config.toml
n_layer = 8
d_model = 320
n_head = 5
n_kv_head = 5
head_dim = 64
d_mlp = 1280
vocab_size = 8192
activation = "squared_relu"
norm = "rmsnorm"
norm_place = "pre"
norm_eps = 1e-06
positions = "rope"
rope_base = 10000.0
rope_fraction = 1.0
qk_norm = true
attn_scale = 0.169
bias = "none"
tie_embeddings = false
parallel_block = false
extras = ["capped logits"]
init = "orth"
init_std_qkv = 0.0283
init_std_o = 0.0
init_std_up = 0.0283
init_std_down = 0.0
optimizer = "soap_variant"
lr = 0.00359
lr_mult_qkv = 0.4
beta1 = 0.95
beta2 = 0.99
lr_head = 0.00907
warmup_steps = 127
schedule = "wsd"
decay_fraction = 0.663
decay_shape = "linear"
final_lr_fraction = 0.05
batch_tokens = 131072
seq_len = 512
doc_mask = false
train_tokens = 293100000
steps = 2237
dataset = "wikipedia_en"
Each number is 500 + 40 x the weight over the matrix's rms, rounded and kept within 0 to 999. Layers, rows and columns count from 0. Numbers have three digits each.

# layer 2 MLP down (transposed), 1280x320, rms 0.0833, rows 775-881, columns 64-127
551528457487489477536491521511520567574493501523566518547488547510521531486432523539461499525552533494521508583440521492485470485501513471436466527523451546547551506542449485521498482589569503
441518530447473484531594463516566477454430515490585485548515527493590526560507525456578440528546494476465482519501439509476487437454443520458445508465550539515491492435498494505458488609482554
589481480532500556530447532482516505581587610474498565457559424512467490558503550517522505506588489522512501423480581536546471486469536463466470559482494461530542497459501484531535536465462493
479559507477453446557489530455474511429594596516501517445521552505539491509482547559543504475489525543432403555519479518555379528486498499485492541485557496462506548477529379478463417636530511
446405461491498540547485447531555465489475478490447402402516530486499555462506474564510513521511493499519486523556550482527489530502516536488516474551521509527519466490481470440553510471463527
463555543564516433551460467523520538498513420527506529413496588504503507517514478522518512497558495523461497501527536466520497565489470505521436429518499551419577536531571435431471484481503529
490516541454589501455466566526456488509536530477524449508491465494491511491541518512521528518498465529489471490566540540531506463517531503438491495452482516501482494513512510494471511533528490
512517555426498462498494549524441488487452540481527478510491504501465528503453452501527476499509480442471487583513543466502528448482526498506557478517548483478522519474556495488558542521444511
440497515559459471458438559504518467533464529529547623471527510553504524526469415470456475469488527519521532503547414497548539515465467456463459469526580516501452430576464504460499563506513507
525453542465534475559467461497526498530513541506534454514473528498467507492537508543378491466436438507541501528515539497540435513452491492519528557412471366460563447504475487515511465516482566
391532603498435511542479462525457490439523533507455428457508547519474465458515423482512475539527522550553484557515446469503493543583503386542429503547595419521485544521456469520462456520451517
488535451477493512512524462468592487479511536530524502477477540441521523424514577581452468522491524589448529475492447448453442510452461587498487448478452594558526481528530472494528569534519535
527477457510510498490437408480560425496463533529499448494533519464528477521494544550478498464459539457494499562474470517492452566528503444494549548449470482421528538476543486484529524392485540
529535496538546503499512457542550552514496504489434488481434580509561513488507480510479470508460457498528461496505486471535499507475551514488543541521493464559479511500501483527491444533465510
403484496545511450599501510552585413511444534497463501542460435407541439508467438469464540401448488535478555497559477505537408441470526508540462503541540505491461506531486410477544502520493486
487544507508517503458502479587579554450513531420561538567463476510494520573510506492491437556509423520534546509515564507514526598506559445477574433534524532533409519474481504605527476525551520
548522507525516520573534499480461545504531504509493554439520585517483473454566470578529467502548551504436564542531429539531510511458502448478552471484439452504461475515558502438427516488471453
495449454507473442489445486436485468520468559502511534518479500520533523490577459506458489477527481404473426476450443468525465585565457460411400542574499510545425505475470489374495539520477506
570440519461557464566485498467538482538507529525497480489488481480483598503455508484500497500504490458439452486505514524497531474507513459490496473518454564476535505507460504533536491520528495
510511459476458491522384524446451621471511512495512491469497492481528478467469473547538474499491436509468542456535643509541492469574490465435472426461421589470603509533484457520508483448524484
555525527441525474480535479503544544414465519585580490542561482459406604519428529520520589531489412395505559457505552430526446464526477493518503600486502469511520519419538500487487468477446549
490501525490493497518500498531504500611482528506498467498476456421490484520447496505518508468503448511450490462459469463473562515491489491501562459528511496538454490515542507517483469529443488
496551480466509535509480516515546541530529506522499442549487518483499549529462507529520494487521509512492536517493518448536470506506544455527551430496484489451532481480472547536537551528434491
492524527446504477513562460486497505487507531483531472570484459389450463402534490450450510503494481499501507549538555470502443497565506580514494508574509534592501551520417538495576475474478474
469474499499538464480475469583525441500489478508503509478478521478465532528536489509512442510448468547482523501517539525493483543550469485463491422504536448516506517486505537532422484524470535
405416482446493531510475464480511512533508558496455591494471513515516559480492516510509435526585528550527538481515535420461514505462569481509480506560489470565516492495515513490451509601486523
520482514493465457428495520531430543482505518448503444528471511498521476499485490480472410505503500509501517500459501517501501521464475504547503497463458553436504501564504504560542437483479551
414521524488503555565450473565473526522544525487486458499431509430479476455482518416523519542411472435440473561474576508472553457506441417495544547534495460580541581506451450470528530481450573
495469581497409501477509466423482543462516538398555509474472533550510492495480475585551490576492513479562458504525491459446505479558493523575510469455495484483497553542571444482543508511511528
512508536426511489536492518489479534547457521500532529438466463481513523519429484484511457568451478551498470468483557490476506517462471496514506474483473515538499476506546440515509543553508507
493461497448532431525477520537592476518576500487448515431503535423457474515584542471429499403523467522512469509460574509460484458493486451448452433421520484491462485514501446448452451523566514
542422570471464579505570569505507432476499555530479524419486506539432526415579561533457497475473524511481478522559493524577419557517558567481491478405471494585516583435568533511526610491486479
500529533436524451379447484495514502529534509501568495497444483565528538441483532514495465460443482549446485411509441540518433479492506489520420468428409607466449446465548492403507490497609503
489456508542503502536484507482519515457489527506534523521485550523452483486527509503446535453474549424480471535459517504570523425549531532520452496419494506492515513554508509522536528439436538
442564525487566496599517537488452437525502492559555429542486538500496478527540499518525548445525448512424593489476487556464513514516608493552530573522474420501534497494469577521399543449564473
487585546468456456559495419469533477516445473530491468442491526443492478516455453557502479453482503468462458555423489444530474563523482438479560558450508505462487419545561574518469423505471507
493553522459439445471503472514477432517454473509527574540577606538486519525455537566486534494530489544453536508378507488457463577525601470494529506533495544492567476529467581451539506471526504
417527553437574518427494477457549499506533476558488520473482531517489529474499531595489535482491530471510541500531533480535517520542492522509507494556509491533485502495516467525491537515487486
459521551500472512567483497488513535559492485483499405535488478515459510487487512523525552420490495535528513537479534517504502511472496496499563491467486512495503466499543550532580433505504572
521536466532547488519481574534520521575508511503511497466528469542478465443512486547489513509506530558447466462536501478485510509555465476564563464449510539499522507471452424562515422512478499
519533487571468505513494568476539494510523483534459510556543545426460495481488538489477477469517506494541570446492457482441511476489400469478465482513565562489427482511433457514498449500465455
527521451561524495513508540521494468553453490495517490521538512485487542472492541507492516483520505504493563545505495499466524499497457483417489491555514538509520480409487551465513515476484519
478503528514500464525483479561410469498528548474456432452495519474509441560473481526490444514521562535447432576460545481499540486557522507523445498476473491427487526547551428554527474484493484
497480539481568521518464486479514519589534521560454570524503486499482524482536536494474468527534463457511492496540471536529489520505530438525498497457486502551498477514566561469531539519465496
493437422498522485488453535470508498474471554513525459511452508482537450492459501506501549481535514494463527485540493549481544477524507490534482465473497531551455478477529521489558495539461519
504571436546471531439490457537477492490511544539487458468500513453484517466544466518514519507484467434456538516461563464483463523539475539508482463515507516541524501491464476511535534460504513
506497454473520489426472447421502509552528480490531555490599464520465486495538495536461517385489499462395541494448492513514570557553511452520486541577457513546469462505547538510508537527518445
461515466498515454562445451523480536510476481551566539582435511532550444459429551487498452530491468547469500504518468477505474514522584405529483465464506541496530492549482506499568422600492544
508521476490587488513519509525515504432447562496541568500500469507531455452468499559480507477511464465473523520433494487472529517494427432502527458510511493546462448475513527537480516481469484
518563550514490409504505530542561569520476458504465492535513566493506588417558565478378449462515480497473500479506456509530487474507554536503491517479500468483550470517479520488504520528482561
487482499522558537513460439481464516527470547542492527517527487465503515453507458548489540544545518472461524440467539459541442511579534401450507424457449542540470510551522463463439496458506590
513486435558429488504493503579513527436489526468442503557476531484492502551473542484540528524449414498535522556446428497474509503534579481495577493508607557488549553565463515559550439607483528
467531525489513486415520489478465512562519567538592531497497516511545480498510515551560508486529453494530496552424518491522442505525474397509512460468516479507516525515525518467572523529558455
501508496526505495542491475523484553475494582512512528514462480458467475443511523459528481504491502486506588443496450429478513504507470528505508480523457521503521460518482457493490480511478474
404597511461494482460462562555497520458504558597469557485439457483391396506482532478502450433429544502468538478557491478581493506582512500452534498505549539498557443556372478416565487533541358
467460458514546548342563486449517449549443419499502455497582605560430473457498509553462517460494558472500518531534468483527535451495474525419461440536476467560550552507442433513536524493466497
531516513446446437577544421456588431474518539544513536560469478512466487487495491561509479496490520571492559511533478406523540501519494477484498436463531482460511450526463499514415524586576543
476452555541509572490493499479523529480466538527488544520537582492456484435513516552403533464604559496445571451518466514512579534488492526577470484452496514485469510473485565545492512515565515
485478518513484498481494486566519467527541551528473576463495521577563485507462509507549499477515500504520564484511509478532478555502518476506498569461508478533476556534453518474500515494519488
512505569512582420515499457445433528557602495456430491442550556457501582462502518473470425544581462470507473443447489528494525546487444624491452462459541516507497440411482484459519439524527550
495453564517580468458542566524454525496549452489443499467504565557471550435587515462505506552513465452442449467427487451450498511467425444497497455452532521488494473446464519567501485502558567
419445492485443539547487459517517485532434536526532547513511488478533548501503485489466526555501498484550490505461499542486433552451484507463501488469523558472460444528545529500527484516554425
510533510443408478455457540503523498509475504585502557496522561470412462517574522550445426442492585503484496516550498523523517538536547543504475515498521468571477478625590468445440487469484484
436519592477515456491533447519463471511511496493511457504467478518411504502584535530511556479500427584425471529480490456563541524478487516548499480503533503527507532564489506419434531485514514
507508515534536474522475521513464529528535523489555521484462560558564539477485491509515437532473425459515511484456525547452524496453474553366481423526495507477548501474481434583440524498424482
495516506519446467451441523489492423550466470496462501457538507482600461521530515491475442496413577452479504405562448460474507532468436602445568514511512586541478532566461510528525499462540430
478416534441457405487501449559519535538552495494537485416437541488444494495498524508536502471547475465471528393471470462474504481450554451451554481498515525500470471512489520420542495502487544
476500499570479556469535482494484520498476443441514545443443593532484482495466430508470532552410518491532553425491492527530523479491500509495452479547450573540533411541482483507462488508492558
479579531537569526477429507508492485451498483529511493499499586464436452528489466455443486499520547508529583530528467522548559461444484432468462493436422518472460474517523523435558553496487555
455544488564496506533441519509505487577464588463522567594567522391466532427424457500443481533500375440504554470555478480511418472429480466510488475469496568456526516489505469431455538434481524
506549453436510488520493477529498468522553490445510523522493496561472459469420493520525507522552439457510526515541434520528489539511538459475492438586505532486409590490486514490546515424533428
500503484445553514535477488520516442508470479476526553513466522488431508376476538545613476529427554490482478473482431539491488484554513510458499489567510479525486533428514490472451484524474502
468486557474466476452475530451465464505509497476476520442558497497506494481499571513494505478543535505491439491511530509484500553580482494474475431424508455499475510501520445472422430464468465
610495516521528456436502448558492545502532501530518527494505524431469520500526497489497503541480422450433493579470459495483493471492544426488466467525477398477587576484434480492520518519489446
528389445469540450480542451459478649533560467522505520546478505485510511476466485554471523471452515435500476507508476513400546418532498494465457490524518545526488477532539567517531481485539560
464468518476505481463513510469511586590480465489410588446546547428481446496451505546516471497440444463436466541474501440503521459570548480459471479516559527495396484631514524408523547441452547
533572479465458559529450534500557489528481446495495528487559459461490453473489475483528469517524412492552468461549520469549505510593555523561478509436490493504490445506556387562525595492536443
525516476556506483431470450590504474445559537532482464508465469525558427541502531482530531514406526560465505436529600450505457537478498439489490464456524510491473461470526551525528447507508540
511497443459485566594443493539527411562503487562487484529538475541437470502502489483565505529488501501455444471367504537550487447482533460473522564479548515495521423540380468486481547399481517
496515524402502516487557532529480517516534483490470575486555534567465553480435462584509577482579449468449467544524462514522522492535482598533470507559473513511499466473498556498573488512476513
451523565492535479518409522485491456456612514503512495483463517499493578474504434459503497510507529458563452566497525497539512443527484510450472487545519436492515583514561475558530528510467474
527512546423478474475491408493544467509435570524520464547536548525583499520497507568426411450517502522487537501488535477448507486563501499508470554499552487436466513516508571554513471464523481
469530518552436487475497494471522616506427510463515542543481561466501606473546466436534513520440478501560521461499500510527417408546510524481518513449488478543512549581464483434531583418471465
478506514480485452541470377530432434554504495500507521532544496501444475592477555537464586490547469549432435505504458458510556519474515488509403554455470548483529503361535440574507510485542505
486484574504553507471459463472570545518502516560561520508500498440499519491522489463473538492511491515472526516520498432512536454484516496469441549477525432482477578488490488452564466553470529
509538530460478423586469549435467461487445533478556466607484544523431490388405530438439459580584473541463543526515517506492498576521421489476561574454476417533464413483515504499482510469466472
492478436520520468530547479497458487527482521508598489546517544482517471420439581465515506508549530445499538466605497453514437464551489450485454388518448533506517492509471489567473489458485487
474382550512477458562504524443458547526468521514532434458520519528509532457422496545577401496528511495487514543519509453477463519492551518479427480518511501522422506445543483543508481454441515
461551574467488534479531482451431502494488464575495517508496608532488485503533485505487468438559519435491518475530484515527470531552449495502520528491557510546507463510471461419499438486508527
422479546523530499546449545527518457507586516521479520540496490536474493460496461522488441537475427519461506506494570545533476478452460455511511468473419504514547535553447492512498453501513479
612473512520507501480458541528513591498510547499595492471565478513498586449459532532477580486525394523477487422517485497402442489491578482492553472465558542466400514525528568450475479464522397
453492532488503539497508535430457548528534559557455480546576517444466416394470512498485442518488533574546500540479626499508552476523540506472449485490532483493552510480470492475480517487507461
492554514549579513444588449533523586484538468525570528499447458531488418490550443539506506442495490436509533568500550484455472454488528468521472477546501413465486529442449461527474452465524462
499481544443449460496462490527434500522457520535508525480471552497475608522507561512469513502534512531518512501537522498456525485542481530473510515458484533489487480529492445503487549509457513
491525500510549471514548527512527433470546395497498508442487517467495470525381510519476454477492484549486535541495514575468423518483551524520459525497432540504541490532480582463489494484512541
474427417496525575529425478489543464498527506525481484445573489463526470506525483478452519532434546492445491440479519459462475509421476537533510515481534471490577493495529507507490531569565482
508460463503539425519536515525492474528462466510528488532455469525455502478510570488499479524565415485553489500493531485454463446472501466523485428464508547492532545548554468465520534546450512
459515529570472507485452519565519495537470612557542541458526546495447509465492492473472472509595516515534529532475489410474599502437605459548411555508519456520497539507484513521529521538467426
518502448499500496539472487521513499434471464498510532455454459596536558432539484499506467494523523504490506461471527522459438512514499429555439469540439520475538491601521537534652536534487527
427504501491527480524510456480541457535466454504503487561483492476489503490537511509440471520513505521455496551575436461489550517546454436530407507537475563491395483581488532516551479512534583
455529460511499526479457417450549489495606500517510565497503496503482544470543532504513558461542422460525525388476454523524496448510499522422572468585529513487544558493474548497445634420492526
472532481531559483560481393540459484508525491454519557493546564420457543543470493537445465463559544471456584474451420500511538482522474524435482459448525470446469431481560559442521539527502531
533487504459521518477535498529501536470546540495530463472529563551445512472519462482447477494504461475573512539476561464486547528541514521437524482464410554467488470492516565538510543479437569
534465447499487501468442500507522470655489558451430436548528518539513530432473488544540539571506491525428570522428454488454490517501472558565487474466530522471528561528502519504511525479421581
439495497590537470488542449485514538514467531519515473499485522412513580447476537541482500526480540455490462561534544457421502470556455470526550544477493495514516450528544478543407494566487555
447518494491581488492501522511449465524507495545506501526522507468447428460529480478541504499538456480411463506563551484489508450506537436524534466496525477566543520504536442480439481504514501
461508494527513495460481446568472441530520522496514526517459522514509543513473512537489497467557430492373543518454502467516481519538513449506477500497543496481477466503498502509504491555484525
# layer 2 MLP up, 1280x320, rms 0.093, rows 776-882, columns 64-127
566412517492540526523506505512511474504506483523496498390416436531447485452490497497495441565416514488557543516524453494545433401555561508529530524535523566445544472492515533506522480544450527
547441543540564557483453576501481452573444556542486462518500471440589521457511475483458548487464549545486511412500511538497484508475434508526418512438478399509486501482491515521517475460530477
548483478464410498532439479489497508406569504452535545537460412452584585498565521496434491543477521458510456549601524549529459453472486516483463503475523519521447519453497429486523462449456516
456499486485490463535488524410507465487485547526499540477512519493529452510519465479505498504562503481484496430520518450555489480532427510582510564479478465471536476469519427532574509515490507
410549541414506544471486540506557513501489479484517477510427513546519467489496544519449489523384504537566543580496508442467531493487501497461548514408560471485487429498557476481484501530523591
577483486491500498479477515490431517500471484495499441511495524585465493470542553522531483483494501483600444507482434476530538489496512522497470448490507468432516551532505469468495478471489485
504514497534531470444446558400507402532549490512456509524581509559520386472490472480523472550515534479480449456478449492520531509516432513527460446445487557473469540554556539587517576575415439
414483456494491507479433494509497498459520590542485529501448502477478490468509491496465488444472566479480501540548474481426499492459502533513459542475495456501488522521570504525556515474499536
547542569546526523532511508432534548494430514464528497610511556476511471493475536492452480544530538565495526477466517442510536482446560518462523484505514526474524493520491491494490487576519545
565533560452538561476598416441521451528538547512407438446496529421486515481493466446564503548514573487536460535556531537428471587493444543504531438445494437436567445418522542536451563636545502
461537527510462476534551548432492447553524503416468422493479506552471530500480472479517559431477489517508433437455466496529476575594541507471546526510418392508501563514476546516508501506534449
420588535514465511508493447469550509438487533535488474461494489527503417479508540445490508466449584462500527557493547515537549516532491535521520494519488513570525466525498430534556440541506516
550520551484494498474517488474520579540494508555479570515520456479492473598525480468487494512572519410488489478519512522525527496539427394468483552523518499477530516495498513562461458511506473
437507481500522485539525519476554457395481452478540461521488501444513530515541506471528556419498470506492448507483501543475532530537472619498446492466530530445501523477462466513462564470536410
462571512462489487519434496476589555484453493484510515523523506602532466547455483442446531428503508500499457493412575530470486489517521485547521506472527531418540463491449572447504468498493504
539421469559455577481458456493564501566423529441534512508565561520592457485451528495476513574419482532522491414505518514446470474491535471519530566534490494494506468508470509539580545564518545
464455554456508492495515532499559563464436479506456515648470452491470389519521522594495479555485434507580482447493528492656554532522489558513404416480565529500570590530448473465489520469546523
497414493544508490482492510525501486523504474487501461526521475494517494480482482511467542456453488427509577455541536491488514584520498559459510547499497478472493538458457496483486508487450461
501511512476457460484473504457481455458525437500451489515487514488408476520508464519513490558487496545521543482499502475495509421480481519534523551429560484517464520523555449477497482535479493
596444604479503525517499443442547592458498484510391486474506552402476547526473425510489465487314493449469534521449461568518471451412368472508494578514508488426598447474567441544514528536493466
481515501535497512441541483523534417479496442494480454523505474521527505505547496548463529558463509536471528527514501450504511462457515487463500517541462522497512428465538543462538495447495517
514508551470486513543493473490488494485486507438452482514508441499445516526498499513451502452566494541528537534539494526531386466509486522490545438463502449536462495545496560548460494506483530
539539489526501496547549487476487484503519483597462520506456474470557444527417419577530446487496615502452512533450496491452468501511593466510498517467549580515509489509496561499563502472475436
509547527522434530453463500512566534434499451545551550487490437540524493504535446463534432512468504462550526535464480520552502599521479424438523444536508443447531477496454483549544478503452521
497541481466477552490387480507495548509471501495592498456537512532533543504485547559597512464468529473586470509535445484579517479438497464520507492459469529536477507498532547467517528477499531
506450532435526485465489470510544550477434534438452529500511476492538439502477586432522516562487535529470527523512446607501532504479473475532499467485500530499467493471492505544478534510514534
445521460566501515496443525539489577411543331493483474469403535465561480464504476456523536477383506449510526543477518432486504466478487474459533592517526559550584586513560501511437445424461514
469476548509481444450524506439493493493471525482534490629422565477490445528486508496481504592486441465531556508446511493553515487576542528551520395503472442487531529531485475556535523458534514
546520410510521549474524494499512465503553496469490514521530463477485504518451536444501514459417478514491501506496533512502507503510499491518516474568468503470421486480518498521547476468531501
537539496525603502554544510545569516472527439461485537507395527517469457518483500447489549538519570576529452492498461493546472575454502550459521638507524505518500516445556557455499525465499478
432567457466542412444468508533488529520470480462437510613400433465483519514460405589571567531503500455441439589553545445518512582437514577549432545571449535456540501475508542540546523523589545
491574503452463507448538493521529430436487497536541459428472500548515487492514430478515483449487502549519507428511476497476552428481429512509525473454530473502455506484527497548515495540479432
545533498612495484513562497477440495465527434521537555546517564436525540454507468517508458459413530559549448495463501518522588500501480550524566545503421494538438523511500478471466514467510518
550527481517563449504541474524510446483496451585500462566462470502479519457542506502523549521545584504570473485493488471475511506472544589516510534433445412542491449495531538476533439512540506
496493495412486493501481460424518539497480467411544509453459511559431444437473499618448424471459513488547457510502484530521432520467433491519586502551530528450499479482483447536558542550482534
442492468425511501511556545540445496492457573460538506525455440534467521468530490511512494461509508412458447448483575539490532465505519617508572434472474527567561544448500481481447513540533588
601493445508465460535465488416488589575509467519502495502527490475602540483553489445550520507447566585576458480502462518448586447419458529479452482435478523590489542478519479524541512524488460
532482418514446580546451533553518501429482474488497453506561421537484543517477510447540496502425489508569450542504519546565571575514455458494490534526456475517399534547495535505495477540529482
479553519511480514510476508490543549494509457502496485494504547516528499445522463497524467525533520467537474532502572502493513512639401470473554536491530525499454496480433543504553495469450501
523527500485402387436488478522556521508488520472469552568515504592437478490436554480539504456466524492560507448450487474476496483491526515536458494509468538400434585555473547545432524499546436
526587527436506504531462476567462520540473524524506483442517482459405511507513428478514532512469499503506448513509465521455476516555507465563495493530477511489471475464476538487520497502589491
557554444432509516520516524564562530410512523518496469446467446501524534517487418514473531477495498478518507528506547473488435509570484493593522468451532530488517483483522496483444499544561515
416528511438489514500469453500554543455529514551500418463503524507515497504516436507498531493441552506550499458449511561445501449508501523518507509582518573531471502543526477511509505479495527
481570481489483449482560493469546547547524495485515488564474525499502521489524521483478504494512558493424437512486466493545525496582435516546497570449466526562438520511457460540484511522527470
595479487476561529536509457484475531382549492469535515443412502484508558403522540482508496465475498488592508511479517527561522565520489509501511485540512503529463520512511527529523428506498504
541538475391513487503525421476504538513508480511443464498400454511576494572526471503556521510477576505466501498478489564516513554524515491487397513482525469480511439505516443441516504580474384
482508521485519525440532489466525534464491526557454510494479457514527509486519443456463495503505537520512539472534502424592558457547496578501499606443520472494483474496450424540548504493402465
487461435459508476487529538507520515565431475505519476493465484505484506531424540512500530480444482453523574501497459545521515506457456519531465512476511516497441476492470482569500475516499497
488522573473488461475433536440524554496462563480494555493445471517430471455458519425548486479495515571541561470488499507503484468463489490519562508466533585471475461476483498531509505480502495
493569493535477550516511554447528480473540531456546539549500483516461537423466501503498536486468500486509602443493497520466520484488570496498508499532504450398524518448498447508427502506494472
504489476470492482464438542545535575494566436465536513414516453486524478515488494590491541448478535482465513463498452480562476485527505483522451546437483519526470534447437525499488518535506520
502522507570498550476431503480533527461475458607588529495517497506488463489481495541419530562520570491536506487568495512510485463542464484475529555480510497474585521527496472454552520461509453
570505510542489498522523483501500473506501493481530492502449479553495516551549546468489454453499523504501458500498505526511509463506518500509447510520523494489503509516512497517446496498465479
499475474516492524584595461553441519449476541558484508496498449508493498496489492508447451492405475501460504550512481532477500452470548408509465553534567477507535462444515492492524579569479421
403492362417507503392519448482480501386509439470477464569512550535514457430558478469474500512481429453530551470499472505542475516506459565536465488471485453558531585450413553589480486517526515
483497497508575542465571486489544489464450451496440525538516463439517497491463420480507522568457497494490503482486488480467544542473506475514441592546520511487555518506528533466482534501478534
485481510466501482445396514464534522555442575451453531513587409507473488424459492483492499491513470485430533484470470528522475466468523495514516491546461537523541507414519451559576466494542540
551513513552439512438495474517524468503546464445515496441470521519498492474513509524459533484537473509523555435475493483532468482520523465494472495562485552502441487451466512504577479473476491
387480494469486594409434513518481500510506489465556427469452540418504385583510527492484456563438438567441440349566514541474433501437547491499437546497462523483458611480494467449446462517418586
579434488450518445544473463517579560473495522491594460570485474535536532516451513514524410517530491543504558460436472503493510523556490479523493506578517521529430508470514421488601538512553522
539466531505443504491371499480512462475507478445478490594545386515516493525494523440557436507423491484609478495488541472526462488543526485584476536535485494544517552471513520531503539481398467
455511433453400508548470473521511450540566526495531486492476516536546494524560453508418581492490513512515461451596530512541460470507484509535497501449523496515542504512489559452524546537531494
538536522555482539538494417519458552450478470407445581517505439489477514455473512481467561585553498498483511530484516490484514520493457441494615487544497495383473543427525591531558421548540433
490568505489509547451551482507522531526522478524470584526512499519454503530494464553522510480451480514541507475486427488491403432504492557509619502491500477503510523501458534443478448514533543
433522518462533462469528526544488541418508517448486475517482471557523456518467476523490521456482491520563580440445523433488474552501542571545568438548518446478494464483484430552530482449441485
540542474472555483442486524467455477512436491404487490468513514512475499522479546511432440417427543464481413490504464481504492448507515508576463454511539485498444551431544494493483497533553503
472534523494476512570526502462497529502492443462467614534542500497476440497466559467481554522497444491580460527456455550537488475520477550549521481546497552497505499568463520530552473511581523
478514526569542510471480544522501446490427454489517588513447489461512493418465513500523542539442500416521489428433469477572508497441462519540422416557445459512494411479505478521544460483519412
489527507527543534435551500497555581492435490549466509603476451461497522480526484528526537518552534496538423441512520535505511499532461495497563460527469505511519509489546521554583458393466481
551535440479537531428604510598470510533486417521539436522499476481552486509535472498504507402476492532446460470465494549604541590512491528476540453484480511484432569493474465501484500537505490
456501437541456409453451465451491566447394474510506438520446484547498461490491494523532476467468447475553489412611440534538481527480487538456511584487547571498496530525481539607489484475566457
462525505477501432445415518518561460545503505485596478471557565502515536447462548475517571498516502392454494501549522543506502556549459461568510505521546471511554516504544509492490506493468488
536502456544447503496504437463546503510492496495562463493482462497408513491476480452507534468448495526486453538504456469511520497506578379492580539498453450443467529510462473515585537518529503
519448509558451507501468510494427541479472496558453523519450430541464466530504494430554527497491477477517460547512509552450521485509480546513498515470501517434518528541500544511556551474503544
504527495514493563551551506468418446494573515515536504492469489488516486509506501527480506479457586433483514450537414492482484542467576473483489545486574518562486449446538537481514519442508479
527503611485458538516506526463420510537387482588567517423409481432547547526453469516498535517544490504516497349501504489503514511588519530578512568504538527491623535513503493552420532473625488
501538499486437517511568447440433514524567462471462440523507432449519499534496492411511461440552502498443516504560568512473551529479541535489508528542495539591518506570499545487506458470497467
555478464536535520524442408428536537578519478496526531418500485486454491481462507487484502511480409468459505445536516480495482464502445514550572545539493504504514425497469530491504455448424503
582508503531515486409480447422477538481477502487505473571518434463466530473485418514483415477496501509532522492490498493493459490541462518497464563555459466459600535549497516512469493580434410
536487551523529510624526531516468553501527501514519525548545503507541505515491461514472514521530542471476497443466518544594489536487552470529479518475534496488504475450499495530515569553413494
485500568422540568517537433415530448508459462463406499489456417470423501446482503446449507477413539458500491511493412562513482520443427496466487477504514449495470531516525496526537569477521522
433472510477497490398499535464450520497510543526500532535508471505466502515568510433583536564517518510487573419467499554499446503486467520515465519519524519534475510499537429584537517520509456
565548503475488476451537472497466486506485530532542484521469466511460443587478436539495465481436643425587486454489488545491519467465549478482520516488577546432498397526425556506497469532555467
538510441534538525471444524525579443530525423507489449564514505472587433534521487394440490475490449475567509569469494436484463572445551486489482497540535524472551543507505502512561460526441478
530512478587506512482429531498517469448469539499491515555449468502481524518491524465573532475521498445473441481508498451478503481492504503561547569498539405554529483494500471506462504537452533
543492487504525587503557511472445525452487397476507487584552435441520501528494472475552515558479564547448547465536544538454495483506533559490486498509512477491480451460453500494468522491506457
438477447445558530441503456501390546596494522472513504529444524440513448545565525491532486465461453454499384519438502496453530471526454524537509494462451618493476506550492521579602488524479538
498560489500510575421468495486442506504471480470500488498436501464474491488507468501477438474507486474566537462473528500435526477559530527484476475495494540531510497499630495553440415469459527
549484473493474509509531513467468486487541458496485507534485507497546546560538540468554453529463536494469494484567476540489533525459477477556489514502501528568519494486531463473512523459457520
501564586477504548464497500434491494520419595469487548491533515460448558496497479424485516503449541426601485566419462524479490485546354487499537449506456485423488536512522637516553431543494508
500517452453532611458541524428425551521501507503533480505523486571491501507536448490481546445511499502554460565515467507415543517511502534522485529452503435527446562448574456539478517455507559
496566523533501478513487510500508493447547418572545557437464544455497474533572545494416420460460475453454496530420479532476428500507518454519488488495514425481512504548462498512515411492428470
496478453472470579546419596518518506435441485474560446495522471439483514551529549435480518535435505479517518468504439424467483540519489486495514534510476558468518529478520505503526523557555569
478536500515500573495508557436500486453489543516466519430463469526518439514477469514532458552460501534511489501466490581475458499452495466461497491499512447441451468490461464475508492499557490
515474579492441519489531509492531466511506521497525509506476512449414522513559581492500495500581542508488481502519537490477463520579561522474446500498534547463509520500520472500522517500492547
475516511503519544483473535476436498541518420526533487549424523530538520573516431480513420413526530463535524435518520525477520516492471507484464464571429429463527491453543538472502542446523472
471513426468472525519504485478479525561496470520471520567438471501454504566500471461507505658521571591451478484529553538463408544478450550500468474592537534483485508506429526452466543475463413
499457501536536544443435572540532541534506458508440472507473506483555572545502430486511524472454525560456560481484510426582433585438463577501523486451491535498530522560460491473530494558518528
554589497524497556479507453571534542487485470480549488429490518508555443497544487465497500535511526518514482447370468503447474558492465442494484510526633505462546561459486513533573467470492468
422568492508504491454391513521505567518429556516503471479462497514564447529469405534441356499535459481499450537542500485457476458524473565525507533368475508506530524511459501512481579462448536
524515506436464549463563465437437431474487546497479485517477509523537473491470511504522466511543517477491477541486492504485438503506424531474442480448520491531491540561455413514563527579519489
527511578593514486508430495407516518445513573541502498479503537523538451534532472391457501505529403494494514412509512530544478460508507502485502546498560553479529538479475498474555464447450432
493520541449469530446496545545533495498438475447494483562504502527527455500501531490556487532520486540537545485437520448472445593569501603519517458480521539462489538441525485522545482535506527
469512530481543461505494489478514474437451436529471452581493437464508471474560501475457503514516509454490521493481467522465494531489482481512432501545555481476498457552513538508548515490513502
534516492482480527469528505525482539478524478473465509506465540587519562489503478474485521554475493453519529498516495460476481523514539502526559510469479477466515555587552472522444492491528453
521562522499464516477511524538501547501438491523452493528504516456497458536493462528499470499554525519479454434461500502512487458489478532481518541576500517446532459496515449501464460510556512
510463475483480527540520482454493532423442446512497470498481443493501544527520500570463430521493545463504527457526527492542474504463442493439464518509550441477476397472464435529558478513548517